Weights of a small transformer language model.
Size: 16 layers, MLP 256 squared ReLU, vocabulary 512, 0.854M parameters.
Architecture: LayerNorm before each block, rotary positions, no biases in attention or MLP, untied embeddings.
Training: a variant of SOAP for these matrices, 113M tokens, 6904 steps.
Each number is 200 + 20 x the weight over its row's rms, rounded and kept within 0 to 999. Layers, rows and columns count from 0. The size before them is the row's rms in percent of the matrix's.

# layer 13 MLP up, 256x64, rms 0.283, rows 72-126, columns 0-63
118,253,205,222,193,198,183,224,217,232,231,217,183,210,230,201,174,201,190,211,202,191,193,233,208,174,207,197,183,180,185,179,207,212,177,202,187,167,243,170,189,236,200,205,233,229,181,196,180,199,171,194,203,194,177,192,210,197,186,182,176,219,179,223,183
105,205,201,192,182,191,218,224,208,205,233,221,189,202,201,207,171,207,187,177,226,185,205,156,178,202,220,205,171,197,233,207,196,222,169,145,198,190,218,192,217,210,186,178,193,203,179,170,170,170,161,203,214,219,180,193,212,216,228,228,190,200,227,214,182
093,199,174,186,200,189,243,186,202,192,213,189,207,213,175,135,177,210,237,188,199,209,182,204,256,183,197,219,164,210,186,217,196,170,243,188,168,183,210,213,196,226,205,209,197,222,201,202,210,198,225,192,171,206,197,203,202,222,193,188,184,178,198,197,202
105,191,211,200,178,192,201,188,192,222,192,251,180,214,194,219,165,195,222,190,184,198,164,177,236,177,216,212,241,170,186,231,234,184,180,235,195,210,193,177,230,181,191,197,198,188,197,215,231,179,208,205,192,190,202,191,224,219,199,221,188,228,169,194,216
101,182,225,208,212,183,167,203,199,184,206,212,185,215,177,202,198,209,211,197,167,209,183,140,215,197,162,191,183,206,225,204,210,203,186,230,220,156,243,197,204,191,174,171,212,196,201,198,218,233,201,202,246,211,208,212,179,172,204,199,202,211,174,190,182
108,233,202,213,206,206,222,186,212,195,200,139,214,214,212,188,198,200,224,192,208,190,171,210,228,198,177,213,204,185,204,159,217,160,233,224,186,205,198,215,177,188,196,169,226,173,211,210,215,179,216,234,235,214,191,194,179,203,225,185,171,214,213,213,185
103,190,197,237,199,263,200,204,154,194,196,207,162,200,195,230,198,183,169,179,197,195,200,173,204,224,187,189,176,201,216,190,194,219,248,205,216,185,190,196,206,215,195,180,177,185,193,159,179,215,207,216,176,210,214,189,192,210,235,175,205,223,191,213,201
096,212,210,228,163,193,212,214,186,182,194,186,213,166,217,229,206,178,199,202,228,196,179,221,183,188,211,241,194,196,194,180,240,201,233,193,217,193,221,210,175,185,229,195,185,188,167,188,231,162,206,213,179,202,213,203,191,227,216,239,233,185,194,177,209
107,193,176,223,193,193,206,198,228,193,185,225,205,202,198,202,202,192,250,210,203,170,190,208,215,170,220,220,189,223,212,247,233,188,193,158,193,215,207,219,209,232,191,170,199,225,192,181,231,193,165,179,169,219,195,200,216,211,215,234,180,205,202,204,228
106,205,200,169,196,180,231,207,181,218,188,180,215,182,209,202,187,219,195,179,233,221,199,211,235,179,193,222,205,177,201,195,201,186,173,149,222,211,193,200,172,177,174,192,236,177,234,192,206,223,229,208,181,235,194,195,187,201,235,215,186,206,230,221,217
098,205,173,232,216,234,191,196,200,231,214,181,192,201,183,198,199,193,199,197,190,169,218,224,181,224,199,163,160,160,139,191,201,209,214,196,192,165,212,204,206,189,181,237,208,219,215,216,208,228,177,201,215,229,188,206,208,201,184,201,230,213,193,180,206
098,247,188,209,162,224,182,175,211,227,178,206,179,195,182,181,202,198,212,245,189,194,194,190,212,171,188,199,163,173,203,200,203,237,213,209,210,198,165,202,223,202,198,209,191,189,169,209,198,196,209,200,184,198,153,194,195,200,256,219,221,221,192,203,199
114,188,200,253,171,213,213,193,219,224,227,213,184,182,195,178,179,179,221,185,213,198,188,179,185,186,159,229,178,226,196,187,158,210,191,180,194,188,208,220,193,199,215,183,201,209,193,205,206,161,183,227,236,231,221,190,222,203,193,167,213,223,195,188,218
102,187,216,197,176,186,203,217,229,210,244,218,211,161,214,208,191,196,199,182,214,216,163,190,232,232,187,190,183,230,199,177,230,212,197,205,168,217,219,173,184,193,197,184,170,196,171,186,203,196,214,193,234,201,199,220,154,203,171,212,234,222,208,201,197
105,179,215,206,197,182,205,187,248,193,183,225,177,214,211,197,194,224,215,151,188,208,203,203,180,169,188,227,186,221,201,154,238,190,215,211,188,224,194,180,196,212,208,200,184,217,204,146,184,189,215,202,225,226,167,194,215,192,190,207,202,208,237,191,190
107,211,194,226,168,160,182,160,192,218,216,241,183,220,210,186,192,193,192,229,182,219,179,199,187,217,175,208,190,176,204,223,173,206,174,198,214,199,240,235,191,208,176,217,220,204,186,203,211,216,210,218,183,254,211,211,205,189,220,208,234,199,211,213,194
096,194,203,229,178,209,227,180,205,223,208,185,183,217,243,180,198,175,206,180,162,206,191,190,205,193,198,233,239,198,193,212,202,205,229,204,174,200,213,168,223,188,189,197,194,195,176,211,210,170,211,230,184,223,214,221,234,207,209,154,222,216,230,171,210
107,224,173,193,184,181,230,211,219,221,223,217,190,193,174,211,199,238,246,188,206,181,224,196,230,169,199,205,183,222,175,219,209,173,196,229,183,208,145,224,200,212,185,202,226,192,218,211,189,184,215,207,184,229,171,202,209,209,228,204,202,200,201,178,178
100,175,207,223,201,206,227,232,211,203,149,205,189,211,183,176,210,184,178,215,196,185,145,236,202,191,218,203,218,195,188,190,227,203,187,195,177,213,200,189,214,208,192,193,206,212,216,227,210,189,195,211,210,193,206,242,155,197,245,220,186,237,206,196,183
103,205,196,184,191,213,195,144,187,176,207,202,158,209,189,184,196,208,195,220,229,192,169,183,203,197,175,183,187,195,187,202,242,190,240,172,191,197,201,212,198,165,189,237,197,207,231,178,203,195,240,204,217,209,226,206,184,188,220,221,198,188,232,187,228
099,222,205,214,159,224,205,241,184,198,198,184,219,175,210,181,218,169,210,198,221,178,201,202,239,228,229,211,187,209,182,199,205,192,195,176,173,168,196,227,199,212,197,225,157,161,218,184,219,194,201,155,174,202,189,213,206,193,195,178,191,224,209,210,210
094,201,218,202,214,212,183,175,204,213,198,239,195,225,217,187,223,155,216,221,174,171,182,175,238,197,206,162,221,179,209,214,196,210,208,195,220,187,214,191,193,230,213,221,195,214,226,194,196,183,183,210,225,200,202,157,207,163,176,164,197,208,219,171,190
103,207,207,199,205,181,199,207,198,180,175,189,215,210,228,228,183,184,204,179,184,197,178,214,187,183,216,200,224,213,212,182,251,186,178,189,179,190,227,238,149,201,220,177,210,188,204,176,176,176,208,244,210,202,199,208,194,248,195,184,185,185,177,218,218
093,226,222,215,211,198,226,224,194,216,174,197,209,196,174,205,160,187,190,189,170,213,173,181,240,201,228,235,219,193,196,182,197,198,173,223,200,192,223,215,179,195,177,195,170,199,225,240,218,207,214,190,193,197,190,173,194,151,202,194,238,201,193,175,214
098,164,208,244,151,207,167,186,209,189,214,194,195,177,201,214,173,172,227,170,209,222,226,220,208,178,191,205,209,224,179,182,222,232,176,199,169,196,200,204,188,215,218,203,214,194,232,222,235,195,195,200,187,198,172,200,186,200,175,208,227,209,228,185,196
090,236,222,199,184,215,221,221,185,227,181,188,205,186,189,210,197,219,188,194,165,176,157,200,210,175,190,204,221,225,190,190,208,205,200,200,221,164,214,181,160,200,222,196,207,191,213,200,246,209,206,198,169,222,172,191,150,202,166,222,220,196,188,213,204
100,248,223,152,179,191,200,178,206,236,190,206,219,189,158,216,172,212,222,201,196,222,183,154,213,225,193,202,184,205,184,198,215,199,213,216,166,201,201,190,195,188,206,202,201,228,175,214,217,219,197,189,177,197,171,190,186,178,222,234,192,215,226,222,199
092,172,177,210,221,219,215,184,221,192,181,203,160,199,227,240,232,171,216,185,218,188,238,203,180,181,228,223,201,172,202,214,230,215,177,213,178,198,203,171,239,214,183,185,173,159,192,167,194,181,205,208,194,203,209,215,208,224,205,198,206,202,184,201,203
092,219,192,211,239,170,202,211,211,170,221,226,194,217,182,179,213,184,197,179,205,209,160,208,190,172,193,211,185,208,186,210,194,213,174,184,186,165,220,184,224,245,203,228,198,195,219,226,187,185,204,195,196,191,190,172,210,164,151,224,212,199,223,226,215
104,218,179,224,189,190,210,199,224,196,203,203,188,188,223,191,208,168,180,185,220,181,190,196,221,192,206,206,237,149,214,210,223,226,216,224,201,196,179,183,234,218,217,213,226,194,148,178,200,163,213,172,197,228,218,197,195,193,195,193,164,222,196,178,222
113,197,143,210,213,190,250,196,225,216,188,218,225,218,206,190,171,188,210,180,185,197,213,202,174,200,207,201,170,199,211,206,262,220,210,200,180,205,196,207,196,184,203,156,184,192,203,170,211,188,193,189,190,198,200,181,179,240,184,220,216,197,200,224,176
089,209,167,216,190,212,228,192,181,204,184,176,205,194,231,200,213,212,208,216,197,186,206,162,222,157,201,223,193,194,204,209,210,172,196,244,184,187,189,198,188,207,192,202,205,162,205,170,211,186,198,208,254,211,154,187,173,240,210,176,219,198,215,191,201
095,208,201,206,214,227,181,174,154,198,216,228,190,194,199,239,189,204,215,195,182,153,165,197,217,156,208,177,217,226,179,206,217,181,210,208,203,175,223,213,225,223,208,204,179,185,169,203,187,210,181,207,211,187,183,231,197,215,172,171,191,188,198,215,170
113,164,177,192,154,203,204,220,199,176,239,246,178,186,198,201,212,204,201,234,206,176,203,199,215,214,182,199,195,202,176,228,199,227,236,222,191,206,206,221,219,217,206,195,173,228,170,202,217,173,202,222,183,184,216,191,200,206,213,174,227,235,211,184,181
096,187,195,158,198,187,217,170,247,241,198,204,189,195,239,245,198,196,189,188,205,181,181,183,192,210,230,195,224,189,182,224,207,161,206,197,222,216,218,189,198,169,198,168,197,199,206,239,214,216,196,188,173,192,182,216,239,204,187,185,207,218,191,208,200
085,198,200,207,210,211,211,204,184,203,181,217,212,220,220,219,179,205,212,181,185,200,183,178,196,217,245,171,169,221,217,199,229,190,212,204,239,186,189,179,195,157,226,208,199,211,227,172,201,180,200,182,198,214,205,227,171,163,179,172,202,236,204,174,165
094,223,204,200,182,176,198,201,192,213,218,240,200,182,229,156,209,205,189,185,183,193,178,195,213,221,209,221,229,213,204,205,178,195,188,182,201,222,187,198,177,215,208,186,182,137,189,183,216,172,212,165,194,219,159,187,184,212,188,222,212,222,167,212,221
100,175,209,203,190,218,191,188,204,188,191,212,210,172,247,166,200,186,193,220,171,200,173,207,196,211,227,240,190,218,217,219,191,199,223,231,203,166,187,219,193,180,189,176,178,192,200,211,168,193,167,165,221,239,202,218,188,195,187,205,207,217,164,233,208
100,184,186,208,224,214,209,218,224,183,196,191,216,230,188,185,187,176,230,156,183,193,192,186,166,169,201,209,172,214,192,206,192,183,213,190,213,157,206,229,198,186,182,179,204,205,196,209,228,209,177,165,254,228,202,191,193,175,227,213,206,201,226,222,210
107,216,177,175,199,160,208,208,202,213,213,224,198,184,198,223,169,201,189,171,205,195,181,173,206,190,174,246,189,199,233,154,180,241,230,184,186,195,198,217,217,201,203,194,215,200,187,191,204,177,185,201,217,201,192,192,189,228,246,170,196,220,195,177,227
100,193,230,189,204,193,218,202,150,218,201,219,198,211,191,218,217,185,194,178,187,172,184,193,210,168,184,234,211,205,204,217,217,166,177,227,207,191,236,206,194,172,199,194,220,188,234,202,168,165,219,225,207,204,231,242,199,204,210,201,177,209,162,204,184
105,162,187,160,204,217,225,215,189,219,218,200,206,175,176,185,205,191,165,217,185,223,187,237,188,209,193,177,176,227,184,188,235,168,212,203,194,242,209,207,217,195,192,209,207,175,205,191,215,181,217,175,206,240,197,216,172,220,180,201,191,221,230,212,219
087,198,220,226,180,205,230,218,171,194,217,199,191,187,201,214,177,186,189,185,201,212,195,201,162,179,195,179,177,189,196,140,207,188,193,213,210,212,191,193,202,220,216,214,191,184,209,207,217,153,208,200,173,256,182,239,202,212,220,219,215,196,237,197,223
115,188,209,159,196,241,189,223,188,222,220,211,184,188,213,188,206,182,218,179,193,206,168,238,187,177,203,238,189,195,191,178,192,198,201,161,185,176,201,208,229,224,167,194,186,213,236,226,202,214,218,202,246,218,168,181,208,202,186,189,196,208,204,205,173
097,209,195,192,205,176,189,193,240,225,207,179,216,192,203,213,182,165,212,189,149,231,170,185,220,222,207,206,177,174,178,174,201,209,213,162,161,175,187,203,230,196,173,208,219,179,197,218,178,209,189,223,194,231,208,196,223,226,204,176,191,215,200,218,195
108,183,240,208,175,193,215,205,174,194,172,198,174,202,186,220,206,231,209,223,173,175,195,233,196,209,175,226,215,182,190,205,192,191,192,178,221,199,207,202,213,229,219,190,188,164,181,184,187,201,206,207,229,154,233,203,171,217,247,193,213,223,223,189,199
094,207,235,197,202,234,242,192,186,195,196,204,202,228,247,179,179,190,172,194,216,174,210,191,192,201,227,220,189,181,221,189,212,233,191,231,178,175,209,212,177,215,178,193,198,187,173,200,187,205,148,165,192,174,187,202,228,195,190,202,197,187,213,224,218
096,201,199,185,230,179,215,228,168,205,157,196,178,208,166,185,227,197,214,169,180,213,188,184,230,229,179,211,210,219,225,218,202,201,232,207,220,203,195,214,220,193,219,175,214,173,187,178,200,202,209,195,204,200,204,212,172,211,235,242,157,218,195,186,181
105,228,216,152,203,205,200,221,207,235,178,244,206,207,208,186,217,218,216,182,172,183,201,180,211,165,227,213,195,182,206,202,183,181,187,185,195,204,232,207,208,198,169,191,205,229,179,188,232,195,226,199,245,191,183,223,212,210,206,209,156,200,223,193,202
095,213,202,212,208,207,207,199,218,225,188,209,199,215,188,216,187,176,186,215,225,210,205,176,228,200,168,191,223,185,193,194,166,183,191,190,237,159,183,188,200,188,205,212,228,188,244,192,196,151,185,151,226,217,193,166,189,187,190,183,203,229,173,185,203
107,199,188,206,200,192,230,158,197,205,219,210,180,192,248,184,186,175,254,173,221,189,186,202,201,198,200,200,192,221,229,225,223,217,211,156,192,189,196,173,227,211,183,202,204,201,173,168,217,161,187,200,219,214,179,216,190,191,189,192,170,217,202,190,183
104,151,193,190,211,188,202,170,229,199,206,180,205,202,195,215,213,222,220,213,197,218,221,200,191,204,222,234,159,215,184,210,198,188,184,194,214,186,221,220,215,182,183,194,171,231,191,189,155,225,172,183,200,199,180,209,167,178,197,198,173,208,242,215,236
100,199,236,203,197,215,200,202,196,197,182,214,169,232,232,241,199,226,186,174,195,180,211,193,233,241,198,215,214,203,195,182,200,215,191,171,221,206,226,184,152,224,171,196,207,209,231,163,213,205,191,225,170,189,220,206,193,223,204,184,209,198,180,195,179
090,187,177,242,180,147,214,202,209,194,174,214,198,228,182,195,199,226,199,171,197,207,190,213,200,225,178,240,200,187,178,215,216,210,193,194,179,181,225,206,205,221,214,169,189,226,199,200,192,201,209,215,192,158,208,227,236,195,177,202,218,235,169,179,207
099,174,173,189,207,210,218,184,178,217,195,164,256,200,199,199,162,195,189,164,228,179,191,213,222,182,218,178,178,172,191,181,216,194,209,233,200,226,182,212,191,226,191,201,202,174,189,204,191,220,185,178,216,192,223,201,201,206,208,195,242,219,243,206,206
# layer 13 MLP down (transposed), 256x64, rms 0.293, rows 72-125, columns 0-63
103,187,187,200,200,211,190,188,169,219,214,203,232,212,192,186,178,182,175,190,190,255,194,224,188,189,207,208,231,230,222,187,163,186,195,220,171,189,212,244,181,209,180,187,191,220,188,194,190,180,179,223,187,176,200,215,222,169,181,199,190,177,194,181,242
095,193,230,225,180,196,180,203,204,199,202,204,208,206,174,159,188,184,218,199,225,205,224,166,200,193,170,198,201,197,185,210,225,215,192,219,213,251,200,237,232,201,184,215,187,237,213,206,179,176,179,189,209,200,199,182,213,151,175,219,186,230,177,201,221
098,150,230,228,179,178,212,181,203,209,201,200,176,188,225,209,191,216,163,207,180,187,202,203,191,145,220,225,210,221,165,209,217,213,218,197,201,179,219,188,204,211,191,226,205,194,216,188,207,220,197,200,187,161,168,223,226,152,209,209,197,200,191,208,212
122,200,179,216,198,204,209,197,206,199,248,136,243,204,197,216,188,189,206,188,160,170,237,201,198,200,210,171,210,222,189,208,180,156,196,208,212,215,207,223,197,206,223,239,188,184,187,202,168,202,206,185,211,204,179,208,198,210,211,203,192,191,218,225,231
098,177,183,212,197,193,175,205,229,170,169,219,193,209,199,234,171,205,180,227,208,173,201,195,186,212,172,165,165,194,231,190,200,201,198,217,212,227,180,232,191,208,219,194,201,230,204,202,224,229,188,195,212,195,206,243,202,222,217,158,205,212,159,199,209
094,191,167,201,185,227,210,209,192,199,220,223,196,190,193,229,225,213,220,231,197,204,190,148,171,189,206,213,195,228,228,239,165,220,188,168,214,192,193,173,215,215,208,201,185,204,245,185,182,177,218,194,216,177,188,203,214,201,219,201,171,167,192,174,206
096,188,231,196,228,177,209,167,187,222,198,170,237,178,186,217,205,149,195,193,177,211,229,193,208,183,195,193,221,192,179,188,207,198,177,187,200,205,151,210,172,218,180,222,197,182,209,237,208,198,190,227,194,193,215,228,162,220,174,191,215,201,190,217,201
087,206,200,222,194,189,198,232,194,203,210,171,204,170,217,183,197,232,189,179,185,209,190,189,198,227,191,208,199,197,218,156,166,167,166,190,205,213,190,197,204,221,209,178,223,250,177,216,215,208,175,261,199,205,202,193,212,189,183,170,190,195,195,216,170
098,194,236,221,217,206,197,210,210,203,243,201,199,215,195,209,200,196,158,194,222,178,197,177,197,230,202,200,193,204,222,163,249,155,201,208,217,213,192,160,162,201,220,176,186,204,231,205,208,225,208,222,208,191,183,204,190,222,207,195,191,157,212,208,216
100,202,198,184,190,230,200,165,187,189,210,219,197,224,135,193,221,242,231,184,216,212,187,196,184,202,174,185,197,187,191,195,232,200,229,214,169,192,181,194,199,189,158,222,207,199,208,197,189,230,205,199,234,192,158,200,181,223,190,201,195,222,192,178,207
107,179,238,186,231,204,198,226,189,185,191,174,181,201,181,187,206,162,198,199,212,233,199,190,189,223,214,221,199,191,192,196,218,232,230,209,221,190,163,221,178,214,175,193,181,189,178,203,188,182,204,179,197,193,180,190,231,200,196,228,143,238,186,217,211
101,222,202,215,209,202,199,187,213,192,193,226,204,196,200,228,216,196,229,229,198,227,206,185,153,197,198,206,198,214,181,189,194,161,212,175,209,194,201,214,222,239,193,234,213,200,173,167,179,220,209,191,159,250,190,179,202,226,177,200,227,177,225,194,185
109,195,166,171,186,207,214,186,206,214,217,209,173,224,220,251,186,199,172,197,147,214,178,156,198,209,200,199,207,185,198,219,182,225,212,199,206,208,192,174,233,213,178,199,216,230,207,217,180,237,207,203,188,180,171,208,227,217,214,189,189,205,173,200,182
107,199,208,187,193,204,198,189,196,166,208,174,192,215,179,184,236,189,219,204,173,202,220,199,234,183,212,173,205,204,185,189,219,202,174,215,218,186,211,214,168,217,266,224,180,208,211,166,215,223,228,221,212,210,194,170,210,186,191,230,227,221,204,224,216
102,205,211,160,221,234,182,231,185,197,178,212,212,209,193,259,217,203,214,195,222,207,180,169,208,211,232,177,222,187,191,208,174,201,188,187,205,203,207,184,217,169,169,230,199,187,191,226,207,194,200,213,198,186,209,151,199,216,201,211,228,197,208,160,215
099,176,184,209,170,179,167,211,190,190,224,248,205,212,202,215,197,156,219,199,190,191,232,190,195,216,246,193,217,210,235,195,191,224,183,197,208,149,197,176,211,196,196,207,223,163,197,197,202,220,187,199,221,208,185,202,215,178,207,178,178,198,236,183,201
096,199,223,196,170,182,210,203,191,246,206,214,193,215,197,214,206,211,212,176,219,202,206,227,167,246,205,196,167,172,215,211,192,220,160,198,209,192,200,209,242,192,206,194,200,251,165,206,224,203,175,192,216,249,216,197,221,205,189,182,215,203,205,198,196
092,208,183,200,194,193,186,174,172,185,188,225,225,226,204,204,203,210,184,194,224,207,185,203,215,228,174,163,214,216,149,194,190,225,220,195,212,184,200,201,198,198,211,218,171,189,184,237,196,248,209,210,178,183,198,202,207,234,189,178,208,187,188,215,140
105,215,183,201,182,197,204,227,193,181,177,208,200,199,171,214,211,222,205,149,189,184,203,190,202,237,180,193,183,220,231,163,223,190,215,207,197,195,179,247,222,228,175,180,198,231,169,216,176,199,221,192,213,179,186,180,213,192,219,204,195,169,196,202,162
102,193,187,196,224,206,199,206,184,180,202,178,216,207,229,189,168,201,164,184,182,135,192,193,169,194,212,179,190,179,180,195,238,221,211,205,199,199,189,204,208,226,173,194,215,205,205,218,177,225,191,216,194,165,228,185,204,197,160,195,237,219,177,222,211
097,168,214,187,181,220,209,225,217,224,189,241,217,210,151,232,220,180,216,204,234,198,188,196,183,198,201,193,215,202,209,219,192,160,194,200,220,208,196,201,182,233,182,198,222,243,246,177,209,158,210,195,161,202,195,197,186,197,200,208,201,201,200,200,210
097,232,211,261,188,166,191,207,208,194,208,168,225,201,220,194,196,178,181,189,241,194,171,242,182,229,224,200,186,201,219,179,184,209,175,167,215,181,181,194,187,182,216,175,179,194,204,200,204,180,210,201,166,199,199,218,184,211,206,205,213,209,171,202,225
094,163,173,182,192,183,242,190,234,207,192,196,197,180,181,179,201,210,201,226,196,184,237,227,231,201,206,195,205,190,227,192,186,202,212,232,160,187,194,175,209,208,187,207,190,215,172,192,172,181,200,193,249,209,171,215,203,181,203,212,225,216,216,159,205
101,237,194,175,159,180,222,185,201,207,212,197,209,197,192,176,190,224,184,150,208,201,169,191,178,180,194,225,220,193,204,219,216,193,170,191,229,198,200,183,204,193,178,196,174,210,205,214,232,210,165,190,226,214,204,208,225,207,179,187,188,242,156,183,188
098,222,246,238,199,234,197,193,185,239,187,170,245,186,181,221,218,203,218,194,206,226,189,177,194,206,195,185,193,158,217,193,202,207,176,231,214,226,200,212,209,182,170,224,200,188,228,216,225,218,196,164,201,210,208,209,193,201,176,172,187,190,206,205,192
103,197,229,203,196,207,227,204,202,208,163,233,148,199,200,228,229,220,212,192,193,226,212,193,209,205,162,190,227,179,167,222,225,212,210,220,182,167,177,161,191,199,228,201,200,197,181,220,216,183,185,198,200,194,184,180,204,190,218,212,229,189,173,232,207
106,191,210,200,210,184,189,222,176,218,196,182,181,202,176,197,186,214,216,217,206,225,181,179,215,193,203,189,200,159,185,219,234,170,177,181,225,200,194,171,204,176,176,196,177,232,230,200,214,145,176,214,176,220,191,202,202,189,195,223,214,209,189,252,214
098,217,180,192,182,188,220,183,185,217,196,193,187,194,190,213,215,155,182,168,199,201,195,227,210,221,202,202,241,245,216,185,155,192,193,202,184,177,205,220,208,186,184,189,220,224,239,216,197,200,203,188,187,188,196,174,235,196,158,195,203,181,202,158,223
099,196,189,193,202,210,198,218,237,227,197,202,205,191,180,229,212,167,201,240,229,185,187,205,204,200,192,156,193,184,159,170,164,208,189,208,200,210,223,212,212,196,211,175,220,189,194,200,166,186,173,200,183,250,173,215,174,194,217,189,185,173,200,219,181
104,205,204,181,187,200,226,193,210,214,183,179,250,171,204,214,211,191,222,223,192,188,190,184,230,176,234,185,189,182,252,204,203,195,236,175,168,207,200,153,215,195,227,185,205,168,180,190,208,203,182,221,192,220,191,187,197,190,175,198,207,193,179,219,227
087,203,198,224,211,186,209,237,190,186,205,207,184,209,170,202,201,178,172,210,204,191,202,218,160,188,190,188,189,188,266,187,170,216,222,162,214,172,219,216,194,206,204,227,198,246,193,186,184,177,188,206,244,193,187,215,195,194,228,204,205,182,215,188,217
093,158,225,199,185,220,218,206,216,217,213,182,182,195,209,188,198,172,175,205,186,179,189,169,201,235,214,231,213,173,232,167,184,184,197,226,206,171,223,214,206,213,221,195,194,184,207,208,218,213,197,147,184,160,227,198,220,235,207,202,187,185,196,195,187
095,206,180,164,165,225,192,187,204,180,225,212,231,200,218,200,177,214,203,173,215,231,202,195,209,159,218,199,255,189,214,190,215,201,205,202,222,151,217,174,200,180,222,201,199,202,198,202,176,215,219,201,176,232,233,217,193,192,210,196,212,178,187,173,200
112,227,183,189,200,222,202,198,168,173,189,182,179,179,222,208,223,214,227,197,192,203,202,174,244,197,161,197,192,211,189,224,205,207,216,217,178,183,170,170,188,196,215,203,238,179,194,179,208,206,169,179,185,173,217,215,229,183,153,217,178,198,183,179,198
096,162,200,217,205,211,172,210,206,191,256,217,200,191,183,208,179,190,229,185,179,233,197,209,199,191,160,221,209,207,181,203,228,165,188,195,221,183,203,192,196,190,227,216,191,177,155,194,202,197,178,198,204,214,196,191,167,236,176,188,217,189,237,218,217
096,177,198,184,186,184,186,156,181,190,201,220,205,174,220,214,181,233,190,206,209,195,220,170,194,228,230,213,203,205,165,220,180,189,217,212,202,215,213,197,223,169,197,194,179,224,205,162,175,204,172,211,169,201,194,213,236,203,150,214,208,180,198,225,186
100,232,185,166,241,166,200,194,231,201,235,157,204,199,214,174,181,191,230,223,212,180,180,207,209,190,214,184,164,186,211,210,210,185,200,199,166,209,215,211,168,188,173,189,209,212,199,186,186,180,206,196,232,218,227,219,195,207,194,185,165,215,203,170,190
099,204,193,194,205,189,214,211,217,198,180,186,192,203,207,217,185,213,202,177,248,209,198,222,243,203,198,159,173,218,214,178,208,198,188,190,155,213,153,184,198,211,188,186,224,211,217,221,196,214,176,211,216,216,183,192,223,152,193,232,236,196,197,201,227
105,222,199,204,180,151,196,174,172,197,227,185,249,178,208,187,234,194,202,182,201,187,211,197,198,203,174,214,221,236,230,216,175,197,188,191,171,213,208,228,245,210,187,186,210,182,205,225,190,218,221,213,203,199,164,175,177,230,189,193,196,187,199,213,200
116,166,226,204,236,236,217,233,193,185,186,198,175,206,167,166,178,210,208,212,216,185,188,194,197,216,157,204,220,204,173,206,193,198,195,219,228,200,209,241,190,200,183,179,180,189,206,205,224,218,209,201,193,174,204,211,210,182,187,227,199,234,202,249,177
101,184,210,215,192,199,190,169,183,205,156,187,220,210,198,212,173,167,194,195,217,220,217,234,205,207,211,184,200,215,213,212,213,156,215,237,204,229,192,205,218,200,195,244,239,206,179,181,205,195,195,158,173,226,211,211,196,171,205,209,208,228,193,221,174
099,233,165,225,195,236,213,196,218,202,171,182,207,215,211,184,169,178,175,211,215,201,145,211,199,223,211,241,187,228,211,196,190,239,188,207,174,177,184,206,228,212,232,212,219,200,180,203,212,187,216,165,181,173,197,191,194,221,196,184,195,198,191,210,196
091,209,250,174,212,217,175,242,206,198,243,197,217,238,221,222,210,203,198,195,214,163,203,186,206,203,181,173,216,194,201,190,191,184,181,219,213,207,176,182,193,162,203,192,203,175,207,226,199,192,190,191,210,177,163,238,230,207,192,204,212,211,197,178,233
108,192,191,210,192,224,232,211,151,186,216,201,202,170,208,233,161,199,188,201,209,179,268,191,206,198,187,241,193,211,178,173,219,198,221,172,214,191,176,178,207,208,211,207,196,183,191,197,209,220,181,197,176,216,191,179,218,192,205,207,213,217,198,172,169
098,172,240,215,198,237,173,233,205,201,220,174,196,214,201,243,226,228,219,186,187,176,182,188,199,186,178,189,210,215,196,206,211,166,189,222,207,203,225,225,208,214,202,179,181,216,213,187,197,189,186,194,156,195,188,185,185,168,155,230,204,220,212,207,199
107,212,248,192,234,174,194,204,169,198,207,195,208,202,185,206,182,200,170,173,248,215,217,199,206,202,176,177,184,185,187,239,202,172,199,200,203,197,235,226,203,188,228,226,222,222,203,190,188,218,178,179,210,179,223,198,212,215,190,176,187,158,188,211,225
097,175,178,186,181,203,186,172,209,196,188,208,205,209,203,206,171,181,192,216,258,213,199,212,214,207,185,194,191,207,162,188,180,208,212,195,189,209,198,194,213,193,197,204,150,220,219,179,179,190,203,229,216,221,202,233,156,227,184,172,211,200,191,148,217
102,176,215,213,194,190,188,176,199,224,188,212,210,204,223,175,239,205,176,184,211,164,140,209,228,203,206,205,177,232,184,199,203,199,185,214,201,223,198,179,208,186,211,195,185,217,216,219,205,214,204,245,199,198,182,214,190,193,155,208,219,239,183,162,205
100,183,192,228,196,217,242,192,220,236,196,212,208,168,180,213,207,208,231,183,205,204,175,196,167,195,146,191,187,183,192,186,207,208,187,200,189,209,173,207,200,211,222,234,184,184,186,220,240,195,175,170,218,201,224,187,208,191,173,204,243,188,218,203,215
099,215,170,200,233,208,186,206,197,206,211,197,195,157,202,224,227,201,178,202,197,202,204,178,218,185,198,230,201,146,223,192,189,228,204,194,200,150,193,219,230,203,233,211,204,212,212,180,211,230,226,187,182,155,212,221,197,172,209,175,188,203,190,180,185
105,189,201,197,217,210,211,208,176,210,214,203,211,193,176,187,218,233,174,169,180,189,224,202,215,188,203,194,193,194,266,242,197,210,220,159,209,219,201,216,239,217,223,204,219,203,187,216,173,188,224,213,212,167,186,203,182,204,181,162,202,226,190,179,202
110,204,184,201,191,177,193,199,199,212,216,183,237,198,225,165,230,181,206,179,177,203,169,180,224,220,182,251,186,184,233,197,181,166,242,206,208,211,205,190,177,161,218,197,224,219,198,216,214,212,205,182,204,167,214,189,167,208,186,201,183,201,193,203,225
098,197,190,216,213,215,231,198,237,193,193,185,202,194,186,197,185,202,174,199,190,210,176,154,214,202,211,207,169,187,196,209,215,196,183,176,212,228,187,216,239,201,226,173,201,225,220,210,210,213,199,188,185,204,156,228,201,196,204,188,204,146,224,254,190
085,202,187,210,202,198,195,234,209,195,171,216,221,193,170,181,203,203,226,226,213,201,199,216,197,226,206,193,182,212,220,233,180,161,251,183,207,231,203,192,145,214,223,202,195,209,228,219,217,229,198,188,201,214,219,246,198,205,190,177,214,188,179,193,184